{"n_head": 4, "d_mlp": 1344, "activation": "swiglu", "qk_norm": true, "init_std_down": 0.0, "optimizer": "adamw", "train_tokens": 737900000, "steps": 5630, "dataset": "wikipedia_en"}
Each number is 500 + 25 x the weight over the matrix's rms, rounded and kept within 0 to 999. Layers, rows and columns count from 0. Numbers have three digits each.

# layer 10 MLP down (transposed), 1344x512, rms 0.0445, rows 237-273, columns 384-511
483524482512526489541535535522525554504472498492479507530484497506499488540491490554442503451531513487503482494484483515532478510482500508518494483515546480508470500518521492480518510510507524514482525511489508506496515446505493487467488509538501550516512494553510509489485476554466526509508493459530491475496528467537493540531510495468510500517514504519507472532546482505509486456448
474465485533450556489531511493500506491472541528458501516503477511514489462530455505447487469492509490462475499474506516516504515539447470517445501496516499488507492461525456482487494496496492477539536503474509520536488513528516451486476484506461469493492422478518488521508508523532474528503503494525489503482464452537498467504503494528477483538499499516502525492515485508488501523449
455484528478532492489488509472449456471476517516471483504468511507547492512494471495490507545519519457520473493471552508467486509505506474487484525529515483462510490502531529505485536536572482496493448533521477470515498492503482523502512495523492491474495531516517463468474466553480499482514460452575477485494490475523494458485473531480515486498511512481485433530526477522506525469543
474517437497465524521483520511521482509441515497458498490498529515531509535505489506469529506505467527506507535493493526503491510512487507496498529451487478493435442467532519523493467521487507457493528489532479537495516480488487484484495484523490492506511460444480489551472517534501542496496506509451501544492509513534488489502482504551523482497521487501472526540475462518487477485506
477543487495494467488513483536537494509501480555516520494470523492460525498450508526520469474550516477497464496489515487498580534496489480486537478490491487520519514506445529547513532475475474502488533480503477475568430469456526528473530498506483491506500491518469502492523481488516485481449480471442522514495494462561492536516498504475507493498488504492453523533538497544530516487512
528487494491493464543522525508496547524494523486491517472489515490545506518507471496516476464458511474519503474471492538468543500498514502468456491530518481459516509515524490530465473499535481488473480503499481465491529497524487481541491525541467516523478493511490507460458476469546509504529507489462488481496466510473480545536515486515489518548477441525471528472503506490471539480537
512521447502520494497476503505521438462528491504503505442522456471528527473483464478518450539531495475496464490530495479557482478526548507535503502482477524478534487499508475496495511499463498506499470497510522502475503484447508505509527516521470509524486493516510482553497519433525489500505481471473514548449484477522522499478551454488509515492550518535511493484495481473472525523520
480500510503494432539489550528463491494477526495481495500473500495475474501484478476494514537515502488535500483504483524498537509485509518463502493513495528527507427513525509491522459514485528459478507526476518508481517461529501492499472489529471520507496521490515478514480477460551533473520488466507497507468510508502481511521463490474483481507481531546484499483496483480516499481460
522511536508498493531505496497499497467498483493485476534522500487470490485487500476466513515553466475543479493490492517491486534512516519456488536486504497539488520520481470486520527510477504505511506518500501453484486511489522540530544482529531486489482478505504466488508531481502483493550522518506492507530510508501488511483493488489468515498493480498498511505527462497486508484478
547487498493489503492505509458490494450469472484461504531527534467496488495500494533538466515521504536501484556509529547504511478491482470531503558485495514528507483470518529590459485478496509478511508488508473526539499492481477480513476524508477466474496484491477481500527490564542508509487530458536538483527535457520456462488544452454466478486513538499525542461477476468483503500521
505493502519486517496523548486490502539461513514511498495441470532462505438535511514475480481477507488515522496490519482449513495489512525476510444482489454507508491472509510483499511505498503507498505473492554524483529456493516539469473477490517521506569500476460511546487516529483488468500505507510455521461480487456475483520509542521486519500479475513469562514522508537527510481486
457514455506483459543480486468483508482492488508530560474487547501512514496531556523518542436492461454477523536498490549538498476503521511493497523491497495510494444542568502561470544486512535468534493510533510502496481514497504468539475580511501549512531480499458502539453479547522527495520493485474481487553546507511510483489526487506491514517527528512530508556486551483514546490532
476475526462472525464491490492528472498481505505511468511516528507500508490497525516506508505496526480508520500498511515491488498503517479542491473506488519513491480469489475488531452488516487515493512494473521505454534504482472485468495512490502463486483510482518468488496478540501472545515494538508513495510506524506490519523476523487547482518496463515495496488518497486459518506530
497487544486543521540468504498480459501517507501493483476525498493512511515450521467534524496531536525497532520505509526464461482546499511486477526504496507507515483523460490492497500518483495522479488498555460487519561566537456516467474527513527531491498538499493523504510490450512444498477471518509525526483449480517518512552505466494483540500495502471515504480538509552535455485525
465489491537454545510490527507483530468479519498489535518495545493481512475471544463503505528503533548514486482470464566504494513523510485511498477472487528459520451498499492463533468469466450504520502522493497518523492553512476490527519490497502472472519550542495473529515484549517517522525471511504464493498481535509485494470511476453534494524469475483538539496517543524529510522489
489520532497521513480528483564502483500508509502487532492514485500415480472485548422546480462534503510471514528496509497536511473507531507499520519527509521504491522506445543472525491517466515482521476483474515488477504514549476517487498545494468505523495491520549511517492487516522515475492529483532483516488474484539471524494493447439483478516569464470519512497524479538467509484542
501463449505479486485511539538505499534480511528512518491507502495484457504517480498513486519479512513487511544523492496499483524513522450509503510516463522514534499523532519507497472496520534517473530460517486468490528487478523499503470472517488509526507538549513515432505505519472460489488490510488529495488528459527534480506533535499495533531496526530534534531517533479473468499540
525470517493468488538493469506482464522504499516514454534510481494499495511457460526553515512508485491523500498506517512527490475497491538530512483484531519514480493533493505487525508498508517489498546504446523507488443458509466499497548505470499456539553514498509541495463437544456505483501520521502509502501481492487495525522498471507524469476481481515454465503482442507508474475535
471509553497562508528497485500521520507456504514537476550500547518497505488509497510454558495498536516470490463518496499453500510501501481481496504490492536492507491488468492511510539479482518500501501550487533514489480521503473490499531476516511474444502509485539501482506521450506476506495463536460529510472496518467499504501510526487457485512500469512504453501540477490465512516471
533468508477537511526511515475442468487489468499498477490495515545520529467465526466494492502484489498500483474525526502490501481521501499472500522475492541460467494499469464476508492523479501487490511520481503519510499473462475502473528494522475491514486497541538499526495492497502484461524437490515521502492487471530523494525468470479543503506493518531477523452493542502488517471467
531499491458489493465536490554518474527527483494513551498481554491463474523484492477520470513471491459490505483472494520440498425485504508493525490508499513510501543498508522535440531468544518494507460533535491487502493474518495504508498524510456532496501506481504498486499519497488492521491523521505538511525446477490480523482534495509540498535507525481453469486520490514534466533483
515537526507475551516495483488538504530553499484509524460529483460504433488496497461522491486490470495510519536505475514462514513505499535464493492511505510462499486536522522488530520487429529439516519507553510519507529500509511484500480535550459523461516498508477478494490480440464492534513526484482505480522523515505497508461491498492496522493516487470537453488490492518509494503493
522504551492502512463478501461503507503525539584515484494478471521509515563484517479523490490515485496521484524474471503496527530513483503459475522507495519523436502475510475519500488489489480508523499548478469442505483506502478493448479531466503522493505528449473510508490479574529502516489475514522537457471507509473457484496494480481532495510475505476486512520538501442523487477532
461493438485527485499468519507497510496490530504487542495515486448493475470530511485511494478508503479473500419514497499495510501533489485462471511470452537506463481516500476495524505531515535475505456518530457494503515514453532483539516485509485525490507486490505478449502467491468495508527497456498496479486505529481496526496489518535489556496513505509514482518525517521464489464507
492488487499523499506510506495508546496511511522487495538513478576518516484522464478453483499504499495492494512500496472505481488485482490515525492479535537476512500521516470486513517509505500530540526521480567462504472564515455470513496498506485551505499484496487482546485504476522468515523521478494529444494523540509515490537489488544486496485517494480505516509455472485527480500513
462534509477538551492476521499475514470505498517526504481465529494510469508511479483547530510502493480518566559538476458509505491538455494536461499494525512540518471514519488469483441483523506498540502485482482532499529459461506478517484517508517531502505446528523530528491472548514481482457511510509465495477521506499532535530503514497506509526504497521506449493474468478505526530470
521522448493500496492481477481528502541498528493513497490503502514490504526525468532493524531527505515468495475499491463493494491483450489457436484488507517449504529460501503514499477494476481518537531527503538493521511491505463542511485474518480491505474523532547481509479483499484454493505486520446530480522478538518494498530530530491458502428538504518508462485493454488508479454463
526478482522535550551570544508489515489512504545480519498482468510505504525573498527484485484477483530503524494479512477529451441509499513520498485474536485475474548491456497477477514504445492531536483498526545513505513479476500509493529487483512538500497471458488501484523503437483483463471486493465515432515441502498493497565526556489524542516468534494497480514498498503477513490491
503519544473481496481532541477502475491490503526511471507479524528493523531517508523507500517559483477503503529502486522464488488482515508525510534508482524502490520559496542545489511515517489485474496522528505476510491476472496473477519488470501500470510484488501499539492467653515494511525467506450445507506481486507470471493491480502484513487523470507542482473547542508498498513488
484518505498509479492521457475480477526441476500512501494485459443477493509535478479520450524500482500515540503520537423507479524522554422481520468502503517533480508520516509553503509485500518521575472513457490502478500492508505495458508515535473460504478482547503493499521534515487517493481550498476506506545499491455484476475515484506497490499501531530551491525496509490521527520458
479511491504449487472486498523517485517510473507500521470521488518523502504543474510504526495467535499483504543505536516463531470541524505510504511465508463489457446518483479496530483507492503503500516502453523500504489499448500491495536533505472481503478492504489458484537551478482540486439527473471474496570486488539522460517476527460539509494539494441516458469507484527501553501502
503478546491516477482528482466475490488486506514478493493509483501498514535512522500481476509524548493485461502509505543558514565474442476497512523514481481501539479564492489480479509498508504508487523517470559486511519522523461509508513542509499489522470508484504496497538507426460495504468462516552535509496487536500482447480506578523501490517496520511482503480478501540510517486471
520510522479500534461525486470517469515479486498497500455542455520507490528512461510507540442448491451530467507531466512508511477476481490514520496507487517547500465491543520487487496511502481522515548523505487535479506536464570506477526552492487541498490501504506534477500528499491490527513520535518463496526487553508535468508514493529480529473476516500488530456479511546493497487511
527489467504490506498515504547487498468497498545487519505529480501467476491555519503496513541516529499537520518479485502517555459545513474482476461467458481505516509524496536486496492465509500497477496482524492516475517513518497499488478507470502489460555524496544512518476543514585505506524520517463463510504516479495519462478517521502501478483501492513488493491530507538496528534523
500480532510498532501517493526465482471524471482486520464502492498489480521503532485527495522524479456533502541499503508512467471494543468484529516534488535541487499473486474491514503540539516472469471505526492509501484450491540510481494543517512521477464523463538468533470475497512492567496492528470519522486490506473493508509496510496520512527509514495488535457508468506494556495519
558530570504477515507540514514517500473502491548533510459525496520496508519459496491471476498501484514507546497516525497543486502544475493501542453487520521502446481495532489563481468520482551482486503504519475500502491511494493495459526501485515481520455468489524523504516519457465490520507515499484519485520490492478488486510485495468522549494518494558481516504507468495504488491551
468528495497507475508539500498495497485476489503478477554516480454518511468512514542480475518490505488463477515507505535496494520518484497513470459473514458484502519525513560492471499500458519488506480517488506475520552500529471534497504466528519473472473486502524502508509492484497498483485501453527522510492468539499464494532499492513503498506510525482504518512506521528534495501520
# layer 10 MLP gate, 1344x512, rms 0.0487, rows 238-273, columns 384-511
479490488514548470479515502462495486434499532482511506489520530482508495555500524496498481520519448550518565536557470484501517493518519514522505503518501506492473512504499474498482493475494455496474485520488551540553478440492534481485517507515516519512454470535472477487524495493490484507498506529476530447504507512459518479455530542503492564477458525480491476492532516546516530505527
534515448465502493465522491534531486509489503498470524499493522491482532506499484524510477515524492464520511536523501533513487459444458490490506523478482516513482495489513521520437502533525480460490521489478520508490475486500506520493521510491513506461503534493496498474518496495497525542495497461494508505459501504525468481535504529539507485504506532474477518562492523500480506472502
499460527507515493498513486523484475514508506508491484518477541463505488471512513484526501564513488500523497502498491513480494506504525526471504527509501463505504528497504451525503491484449488546471478530483520500487502503496474450493508526515509465496495489478503543530472477504553484471534492495516505444501509526498527498526492508463504540516500503490481520499502520545437501492513
490516514563486477486478500520503509466455493523495502482493480559516557453436500527525487480475474494468523490508477491501496486549510454500469517502505508518478455554534512516451503437528519489460474471472528494533452507503483472523476500513482483490530432464517505464449443476500491495485518545464528523470503514501511486480480480508474487511500461478527498472488520500505509527492
508466456549503474522510524528506513484511509501526493492505503476530499451536464515469484497482510514473529498511505471477517512460515561490477509447493463543524501524501461513525465547535450496526528477483540510520506500503509465491565479507483460530493520490501482492465484484499470540520500497508487488534512498500509515503473526467484533496532490501461469515501516517493521503477
528510502495498494495492547522503500491492521495537437477529537520546524495513500513523442528503464470495519496542471496501534515538523503491515498474458506473520511489487504504521483487509532512481501457466461525487482509501483504457489507510524458529507513447501455510460499489498494459472519482513450494502504461487500464475523515488520513474524533492479494557510506476511513503535
512504478521496462483466485501456528480481537505479471568455519551505517508514507480533507542481496527491503497490467520532501474490525479493507465481503505484512462514480484513507482505493542470492447491534500528511520500475503521488470516496474478478468484514531541507505478505499508465461492461513540497507510466493545542506520514468497505473490490487537473513567542465535471499474
505517481516507540483521502509510527528543483513515498478509478464525496494501495438530484511505499502518462532490521534505486496532477513513476500518506469461458515515500472457508466546492478510506513463508504479526476481483504514459513514524454493486463513509494533509488497485504496507548484476497540502532477493590482528490506471531486501542452477466498497538491480470492552514487
507546533533495456477528473516499550439498483492468513507466510500504510512515524484517518459451504504558466486538511527507500506480489473439585466526508529497449552522493498504475538545493486552572487507496497502485519497501490514507509520466516486493482516443510529501451522496454471460539457468492494514502521490506504470515465481503490533440523500485515490495482477535497459535501
497550466491492496501485525521485482509491471468512504527521488529534484508556510485518468541506521519527513503494515525507492468521485474434498483475454497459467479512504472480470503486479504468543508476528473503479521498486550466500477476514491487507533519490522501517500537485477497511488474446487499475499484503520502519475531530496476501494483524531503457523515501498509506503527
491503519468474527516501512464477510453480512493527499510491451528504486460520498469578487474521482528519535515494488523509500496484512548455493511478500525471478503494532491521517532485529450505483493553516536514491537495446510464504489489473467553551464474500480456490533480489504532502521503492513486478497528528521496475484477521521506531513502522462440465484508497513484488471549
495492472508538478518453511497472491510497465515506503536508464505465560518486503512526527467504531531484504558484512507524502475477504524471527530483510504502506509511486463497503567426489477517472487500486501523503486482465472550483503558481522522528473491509468504527492492513520502527466469533501484470494524495520494521518488503475500500462511475487500481468499535510501518492527
526512515512518495494475513507509501494481485499532507506465505530495507466486478469484502516509544490523520510482481502510499502489509476477540484520450458472499518507488489491496527522489529464506539479492521485484476432463476489517528533539469505492515481462482491479462498469473500500544499478559449459500487544488438496479476558494495503468462491474486495535456497522497480504530
476504459480496518505508491490496496496518506530512498482517513544541485520488465515478515489491502494523495486509498507498509533543524493498479518481461513490507502502563544508493487467512494498516460480536511504522486501524492488495519490518460493477485458483502491448529466488444507517462498538546478543487486480518512528501478520465537518469485514509504513484540494544535514538484
542505457495512516504505484499502477532501521459509457555471497484534505509528506474485479453523486466509484484479514547494480492458493524491532519478487476523538544481450502450523509539473498527527490455441510544492494486527515525466442517459483521493531473477510484462492530492486479486467509498504497478472523483490500515500514492503470520487537502510504501518501476524462529486498
467463496496496488539512494514507492495464490470505513487558466492505541486507515477513490490498485486479493533458475521513481508515510499465516546502496487487504469527477460498539523517508518499531501458505508439525552457455494446519479484505542534564451503469514492476500463484542509489536497506470508477502467460527506458509496465488464495516454457549484511498497497485491482478547
499487533504487458510501505509489525506503510482498516505485492499507508453469519527502519543486481484520514552450515483510544490461482447456566502519499527465472501508492545484488446469527468530488506459497491536487534461472515480516467512533485490508514458464519543502559522496508458466490512518518446531522501514470470487480531492530494507456496509467482467520482505513471488526518
517512468468504462527454481494512512492470491496492493499525520513496546474491485491493483522494478511491501536487529523509575485496528544525526481449446528484497504494505461474483539498484479470493479506472471483507474464494521509494507505498463483457483486503480474483475487502509470480485505478529501458473484504493495489526514526488494482503526522523546479535503509557511524487527
485531495522491486494472463524520509470484515480496498537520496467541485526539484537542503474499508523477532509499501452553509487482505447448508501481522449450530479504469499542510466458509537527503506491485514513472464514465484465525518511524470480495498471501545479477482519480490515441493500490465487498507502491532547466455482481527503521525489501499508523488530513526489476498511
516567496527470531499541489540515533466506532486501519492499475498531518468517465506546514537497515456529444505496509481519520506459538520524534473502494470493493533451487487510487506504492484515498483485504525507547515471467514489493547525479499482508489502509505451520490451463522520430528563482529458486504469523513525517493528505472490554490488526531528485560507473490476520505512
500505476471442548476484491538495493543462512536476510505511465476519464506523504456500529545493497511509480499469458489533551533479485481550515488479493500479505508508449505482509450491506488488477545516480484544499508447506476465478449526507473495482500496506506485501509519469506504512526454511487470528469501507489502497478509491520446516481527509454489554462539491503520504523517
505462490498468494513482501467449476465470487502528487495520473478471505461476504573491477481513462531499527524480488476549517486546466465500503504490478537520518505453507528505490507538536481503483517488492491470548517480500518484469471518508481548510502515490544513461506520495504525520537528481500506461486494488500519520506502537459519499499472468461485484503529498489510492519508
495517557475510458483517464520498515469486461489543537465544513484516504524508511469482482492538475512497497508524496473532499508511512531505541516493457497480471526510508508512464504476501485465507474510483502545542475474497534466488536523553531520504484516483474514479522534494488466458465541532520497479454499475516473471526467483517492522517510506489537501509485498531493516491532
497492515508445462468533515500487516508480525443522499540501523475497525534523519473503499485554550524506499512507491501476477499482454523496507520511512541471506459502493495480510494493526462487518484505501495497491537499510487498482493484506478497469509522517476453537496484487540496480536494503492521486497459514508515500484490466503464495467485525505447502477465477521501500518484
512531480534509496445520515490478500485487525486521453484504512497506502477494493459512532518483472519525519480469531497557517469515493495463531525491532476482479499494492495539477482503524484455479507461472493505479515533528516495483513520527478543490513482513500498506523464455522474498481513536455474491495507497511546460490472479481490521502503552461491487459494489503487463513480
515469472502511516478527532473502515473475524494517458505445516536500523498557472511509529517503538485493494477523449497505524492503517504516521495514468449485486553495531471524499493505487495502534465464517533492489557470515483520506443473515482509518525503499487510524478529486550475475528517457450496517496504455506532483539524530445506513486531502483524498484515459506517487548533
503531482541522513473502485504471538533507512522511473487501473544528500534530493509492471473533465458491533484505513529546538487479528483482480523513534489500495482485474509495501559522505550525512494519527526526511475490467495532469532488529541532495513476496481493487510533483439468519490508533518459485488475532487523464514530478549495556483507519500509512539541494522505534529510
524487506508528450472472480500480515516501448513504497452484494519489445487537445491480528511492477487538528458512531516555486517477497456497510555482481500513476518529479517513486477508534540484538542497521486483483455479492512535504474496528479508519499510513508476483518520480482447512500521480529527503489461494535451504494504495538543499501467462463496507501464488521491479474515
516482516512497484471530539504532519503517475467479473501474510485526482453514551492487518493447492495495490522501492524542484450481498540516520496471470523498522512493566478486506493518481538523504516458530472525488489551457517523488466487488464499504493510496528529508519513494518493454505482525517480523551487521490447508533533529493464514529533523495499513550479472449528473514524
505519468493518508512496484504487491446505463532493518528480532503494527496491478489478510493510480489497510535520500475466518524516527471470485502498513463435516494485529498487447469526483497467510494498520527494508517501532475516482461511492480489463490464526484506517478505480491536482464533495487535523517508486505447439443506523505497484490512475528475511555469488520492497506503
469520476516499504494469503505500562438482529454493512524491511482499510495510508533491501462465515541457490535464504467512521529512533487483526514429507444496503535517476497490481513509511543527470486496483479493477508518495553484505535504494498512505538487517505506490500499455472520529501463474514518490490517463495485445518504511496492507481460485520553476481510564504497492490542
515496479464487526541509523517478531495506501572521479484486503488529505516495522531483495521522532481522510539488561508495527481516517507458508489483490508529516496510478513523467530505474497464524472495480484497479525480430460462522545507519538495485440550507482473491492465500546513524466499514496498452489527502528495498509512500491546521467494546482533515526475461525517500461506
498497531518525450484482499503454506461519518480498502512522492509511503505510512504518494507478496468471499493521498495542484533416528475538496541519534486494495503478540496538479491512457485479521497458481498520477518484504471502483505447501515509469485468472464510470462498506508504490492535493545526492471540474527452479521493483492500501525530484538532472516474520488502514484531
532522543477506522503491520490483519518467507483512531521519461492536495471466515500506528559460492451500515534519503517479514499514503473517473498460499454463537524475483463500472496487480447515496499515477499489516495533511532488520480461495517521481514494476461514514508548486513536469521540455505512519494514503537495475478483512478452500508485495492538503535499505521486485490514
533547532506506492494491520498507474501511510475512489498445484477469496509495460525483460451497544471498500540529530482495492512515512459480483501526502535500535466513498495477538504474525485495511491454476516486512521526498518503523488535544510503451508496502469532495502511487483521497472516526489507525514500499554497452500521532503521528469486493463516531500531511535524483526534
500503510462473497506522540476502521495544493479498451493520523511495558479483496491492470478479524511520498521476493520520525471535493551519524522516537493519515547477493524486480519464531492521544491473442520512514493507517546520483496469551431478495521503459484527493483473489525459483518502545478462459533504477493541480490488511497487512485525511550495539478480497525476526506502
# layer 10 MLP up, 1344x512, rms 0.0492, rows 238-273, columns 384-511
519469470477491464553488531484525480502498481529497508521541516514504556524560495535460567530503526501457467542559487529469498530458534541524475496518505491509506487522507509526516502490506499464489495527501526466515515487526499532515483504538498503526494509517482537497519476512538515530479512518510491507477527513458477541492505478529493519510530516502491504469483537518443524488507
493533506487458492486548488527436492530488518494495490472500517499480495531482551508511491536537460513507530483497495507503485535531507498501524474492490499488518450507554519486478467511513525509484465465502579516449509518506507528485481532473486471506512513525564522502501564487483512508460450449503535514461455525482507509552533535468531507528483527496529521507501540472510509504506
512501527463484493532497480488521509490500496510482506484484485499495469521483530492490469490475528488491486476500510505492554519482537513471534508513488481452458538489485549500482485541496486513492470514552483487509512509466481465449515502521529472512486519520459497480472472486527523490535529478514516501493506487500459476542486471490514513538540517526477509497459483492530487505492
459487500494489501510532456515530493501474485481455482455455461527517471467490514550518485509507481491506530489490458466489461514507516519534533499514534525531496469554537492478505464497475506514488521540497498451508465515538536513525507526520511490456506492498519488453511478505475496488517531509527519547489508494519465492461520476514496506472524447492557531502489532491510493514512
466481525508477512496505524526501517484506503550482490492468514522518510531499477518492509560484462433465536478495497527508506520525538522519513494541554494498514478496488486465527513488500511504449495474512497522495535512500498505549547485508520507494530459522481489538493509498513499512525536442502482496457496517498524496470484478513492537527509487523523537500536500525455505500515
524568528496511503522530527498536508524530444547488526506441497491507533491494512521493480509485538500519484483503513505466472514497535487486498516521533483506483454496500469511475491492504500500493493510504503487492508506512489473513506537548524489532491509515505503479515499490519498510474486492502537511528509510488533480489483490495505492493495484528516509512500479536464500459506
492488521500525544459493497472510484500492460478476484485531551497499529500483500549482488493548543513457477501508484459524511475483494528522517490508452527508490555496498503492479514479501524529504484505468481489496468535519505488486485545469484499496566522556487489493526472487516485537480472510481504500488485509502555477479540487510506491484507475520517505493518449507465469529498
492465463487511474566460544521438500510531486475498550518479490534484540498503469484484495477501484487497518520481499500505507545471521496493539504483542519503484523496534563522527456504526504489516486499506544479506545463484516518490502485503532491465473464514496495508474491498540495491489503525499505475519446534461496513517500512516498500540493479464516499523500480481503498478534
492507514502510477502512515510509516477517475512513497505504479516509527511517511482521523495461532505448512491522511501513534509482483499513470504486519467474460495504478488478489459529497447473470423536511488493478479507468527523502519522517560458504541480508463510494487494488516551503493546509498560433531459553496550443523479525521530491492506497462506491515480543459489491517489
500515521469547496543466500517517431491470526491480474515487500469468505515502475482505478485520517543561493530506489496490449521525542506463496454524523508494508528461556513501545493514438490493518507489499501506490510506466484505505502484530566509509485501479448509528525510503516504525537552505492500487486456525458479523475572484480473523515477484529499484519455510494533496463514
488495495465476551531463481509450463446500534515538523474483531452505530494479457477497468474477438460481505490511497480522509499438548488516460488488485594514546462550503474467508507522530493487519481543484487491499513498511474514462524473454509546500532499506473507526469501504560492454493488500468493518491524502533513504537487502496521517467474535485528531528517458497455553494503
533514498497485490532491516501475535451499478527474480499500493470499468484508520495491523462538495502522480477476514496492514460506507488504547534510512500521499486498526522500456557479483515495490488508498510494512539534491507519514470493479501506502476485523509485494510490488503506471494465532498492509514469503489510503459484496503465497503511484496522494505514535522506494507482
482486511525539521466483507493508457477517486527483492506483524500491488467477469465522532484526461497483507517472440532439474457463488503507460475491514482494496512502481527471473473495477457498476483515484478486536501567460513460517512528472484530432504492458486490556481490502526476537464497471518541489457466489571458491460507476522490482506471506502502509525511519529463474474519
487490511464510482458496503465544443490492532541468521473484530526487478486496493462511511494480441525486474456493471506525455475505504471501523473495456464480545450491483485493455521489497489475518517524498478495518492487510453495488508500490507525475528490511476492515479476487489546530483494532500486497520469520515493480512540480463459487469487533499481501494512480562513480470516
514474518506494500508527509503542482490488504506503555482463461499481454524491512528488528513523508488468438508476508434508506480457506519506463496504522467483447494470515446492477505488499551463488543474495552466497486483571530462515511489483446480488535518494499516550490441482546479535495484494482460486493485515472552533475500501504514490564489530532496516489447497513505486522512
450468556501466471537481481521525501502453483506508543537489476478478496476515528449490534502502498494499519554481494481495468499500464505532533549515509518511479510541510497495493495540467495496500499450501467508482497528484476493504498544514508534500485544490482462514528466505513526500510481488493474507514525494510485475469560465536451517457500471510490501528486532477495500520483
503531477554493495484470528543482467491491475523469458506530540444510500489480497491512492520488536472495534478494532551515534482513503524496512506498493528525494517496489479472510502497532514519520515506512524527541521522488494528481511513499519450493489509477500480498475497495476455507480470537498480528490494531528510468474506505522481449502526503508506516500507485500487547521536
540514513500489526486494521494490461514536472496499555453508473482486498483512495491490494470521465541515472522430484524482515513500496488541500514501517512510489452516527509491485484498492541510530506492559494463536527496476465496483480476491513523494514569464485521521529461496527536526485507485469530486486481485536532509525516492516552486548560477510499510509502524482567521528534
511528500492493482515524509518514503560507483520524441555549532479531542524515478515538453484466475503523461523507541565513520485516468470453506498491499489512516536479495540525496451513503498498537506496471451484519478467450498513476518507525501495527500474474481497486486522504529511493550518518498498520493490502475555555461524547475492546489469483479499531526501478501484490520466
527487522512532478452544514539504449491444503478474491479501523486458505514497523500500496470537500437540500483493452443470435486466481507497516477493481521524526515499511477459520497429501510549524461511456530510524470471474513455480440496540514456476497531558549514517515468490501487486493514490478518478546443536517512493537490502509481495500446471484480466480512530525504494480506
508490512514492490500544519505490463489496481466482500476490502500531467496548475451468471516516521501499518497557492508510491437544476501489517472532488464473497507457532479513471476505528510516500515481531506534462491470494519500483476507474467469492493487514492558490514530489513481497521495505517509511479511490490479473513514462473445490471510499484481470513500480468501489486496
538546502482509543513532475451528479498504507502504497482534503537523490496489475498509449476509498499526482540482500511515480481505473475476510545496511505480460489472513425503484510499513502460500453457481537503496504496479510484510490526469517531498503518487496515502509520509530495494529509481501510509472500447512493520467474487494513488503482535520480505468506512525536498463517
506472472507519471473468484484513469502529536491508463476477496488512511470504480551500493500494494455505491486479498491516485504542510482491474541501457476515530541528503477512480521497501504540525518510514483494500523525496479553482527459501462484507481548483505522513479436477519500544493481467445519493480473520463556500482507512514487529498502468447554489470493481490477496443488
483533552493536480484530477488531501505481511516517483510515506519524539476507504517537527494487483464506497487545538528436502513457485485517539462522532476500466527529468507512475487514506485479496454484472488539501492507533496481526512538508523510516488517478510540465470509483490487529458494499500490515471513431470466487542508501461522503467518494481526502471515538501475504501492
502521503500465514515496501479494463526524473528505511455494497467536527525497518486490512498518496461535516494507539513496487511522474497503512523498474474540503521502491532521527430487506491484473496494521489486483462531473466504505515491491485491474467468460460511498502508480435521524478490458469451491468516522531497544451510489461506527520505461546497531535508485482527495532518
496515463503458484511511478512512533507462506484520501505463486515472497521493524499492520469466514462503498497543527489564486519511458499510489452518502530491478526520507525477528504522542515508541526463527500543475492514491551510509482462537523554522513498506511524486505474506493500464452500427517474514491507502520543506517497483492500486461463520497473479542540496459525556509523
471513481530495541487476499465498492465497499485526510512538503502476513493484483510553476496461547521533450500533543481482480480494478496510505522458501499513538481484501485525497487485499475528488492508482487519506486515520478513432504517521537487515496475490467523537478546524518499504504500520457490507496492511492546454511504515481475472551499489431458482499518520484523511556466
468490476496534480469470487471473522509480465504496471522519507480495478513499465489504488480484465460515496526517510492524496486449494499474453506498526498506486480524538511509489540480509518515553533519514494473473447545517470526504485523482483478511529497525498495483534534507480485512521480482443518511507489524494529503466532486570527465515475488493510505478471537487491461498487
504468520447557490468484517472489533480520548495495513517517528511473507476481464481497585499489458502484534534465518479479476472515492555461515500502501487476534492513514452491453554468501502490492501528522527467478480451471486486526499459492476487535504549480490491518507498503483507532526462508513480491489492491509513493490510529444502494499505467514519475513492532503516479487492
478502456512450476482473482468515500489481518496463470464498471466507484507524486536507503477474510517519519520544527479504548516514505510481441510469522463474458455519514522548492503457469487515501528511493525487518510513538519511520528500513482457486509490511462481483541489519441495477494475497508501490518575534506513483500478495511499501469510503472504486520444509524512505508510
512534479530475508478448476530547487556475514498491474469513505489511518524519472517520488537504489464484490519555539482462493530509483502517500494509494493539513523483466536530501505509505451481506500491519505490479487473467543503537522507513511511511509486494545542539511507501514483538458505477513469490501520472498514479523550481507480504534507506489503500471507504528532479460509
497491462492484508490499536474461482519543463512496539489515515521506472523495508500487489508526495560500519533504494453485507509481495500514501482492531511496510516467505496486483513522491514473468473478553530476508502482534512482525494503468464519512494514493526516532481490503478529529503500497503510482479522520522486508526457497472474463516502483471463540494497487524488488479504
464513492487498483503515472482510523449532496523482585533498488507520525505488494474515461573474502511526497486520504482500534521494501533473483489522543460491518472500526496482486498548485537494486517510474501480481514462519478512497468508491507508536532505494475505498501539495516496515511486509519522498468435549482491457503478477521482482523479488533511521478506559479524483468507
493488512454482511492555466511535482517509506509514490496506498523509469519514519517467515482495451484504497454534466522476476454499489533492477526501477454494483494542450455523507470505519538488474503505502484474496524493502488496446412510511464537501537482551512491481503438496495483484528490490488520528509461462482470515493453497498485478525486550476532528524487517503492515504489
477488501482513523486488506506526483512492525518464479454509479523456506519518509502494507539549489495531536490519511474509530558473430521511524512554540485516527505507506535478508490518519501548469509470491447493453514504461505502493516494478515513507487547532496517504515557523527509456501461455467540496510512542525465503478525494560471479516487485462476499510480523483498533512446
469456514526476508496460474523516505477483463494463486476493496473516496510544541484452504490483486505495503526483470517503480503449473502494461475523502496503537529493512445500494486497544486541455487505534487514469478502478463542486513490471487511532492567498497492473457492495466498481456498464513532524514510480478527480498469509505517479495515468514482493537512507513464497469491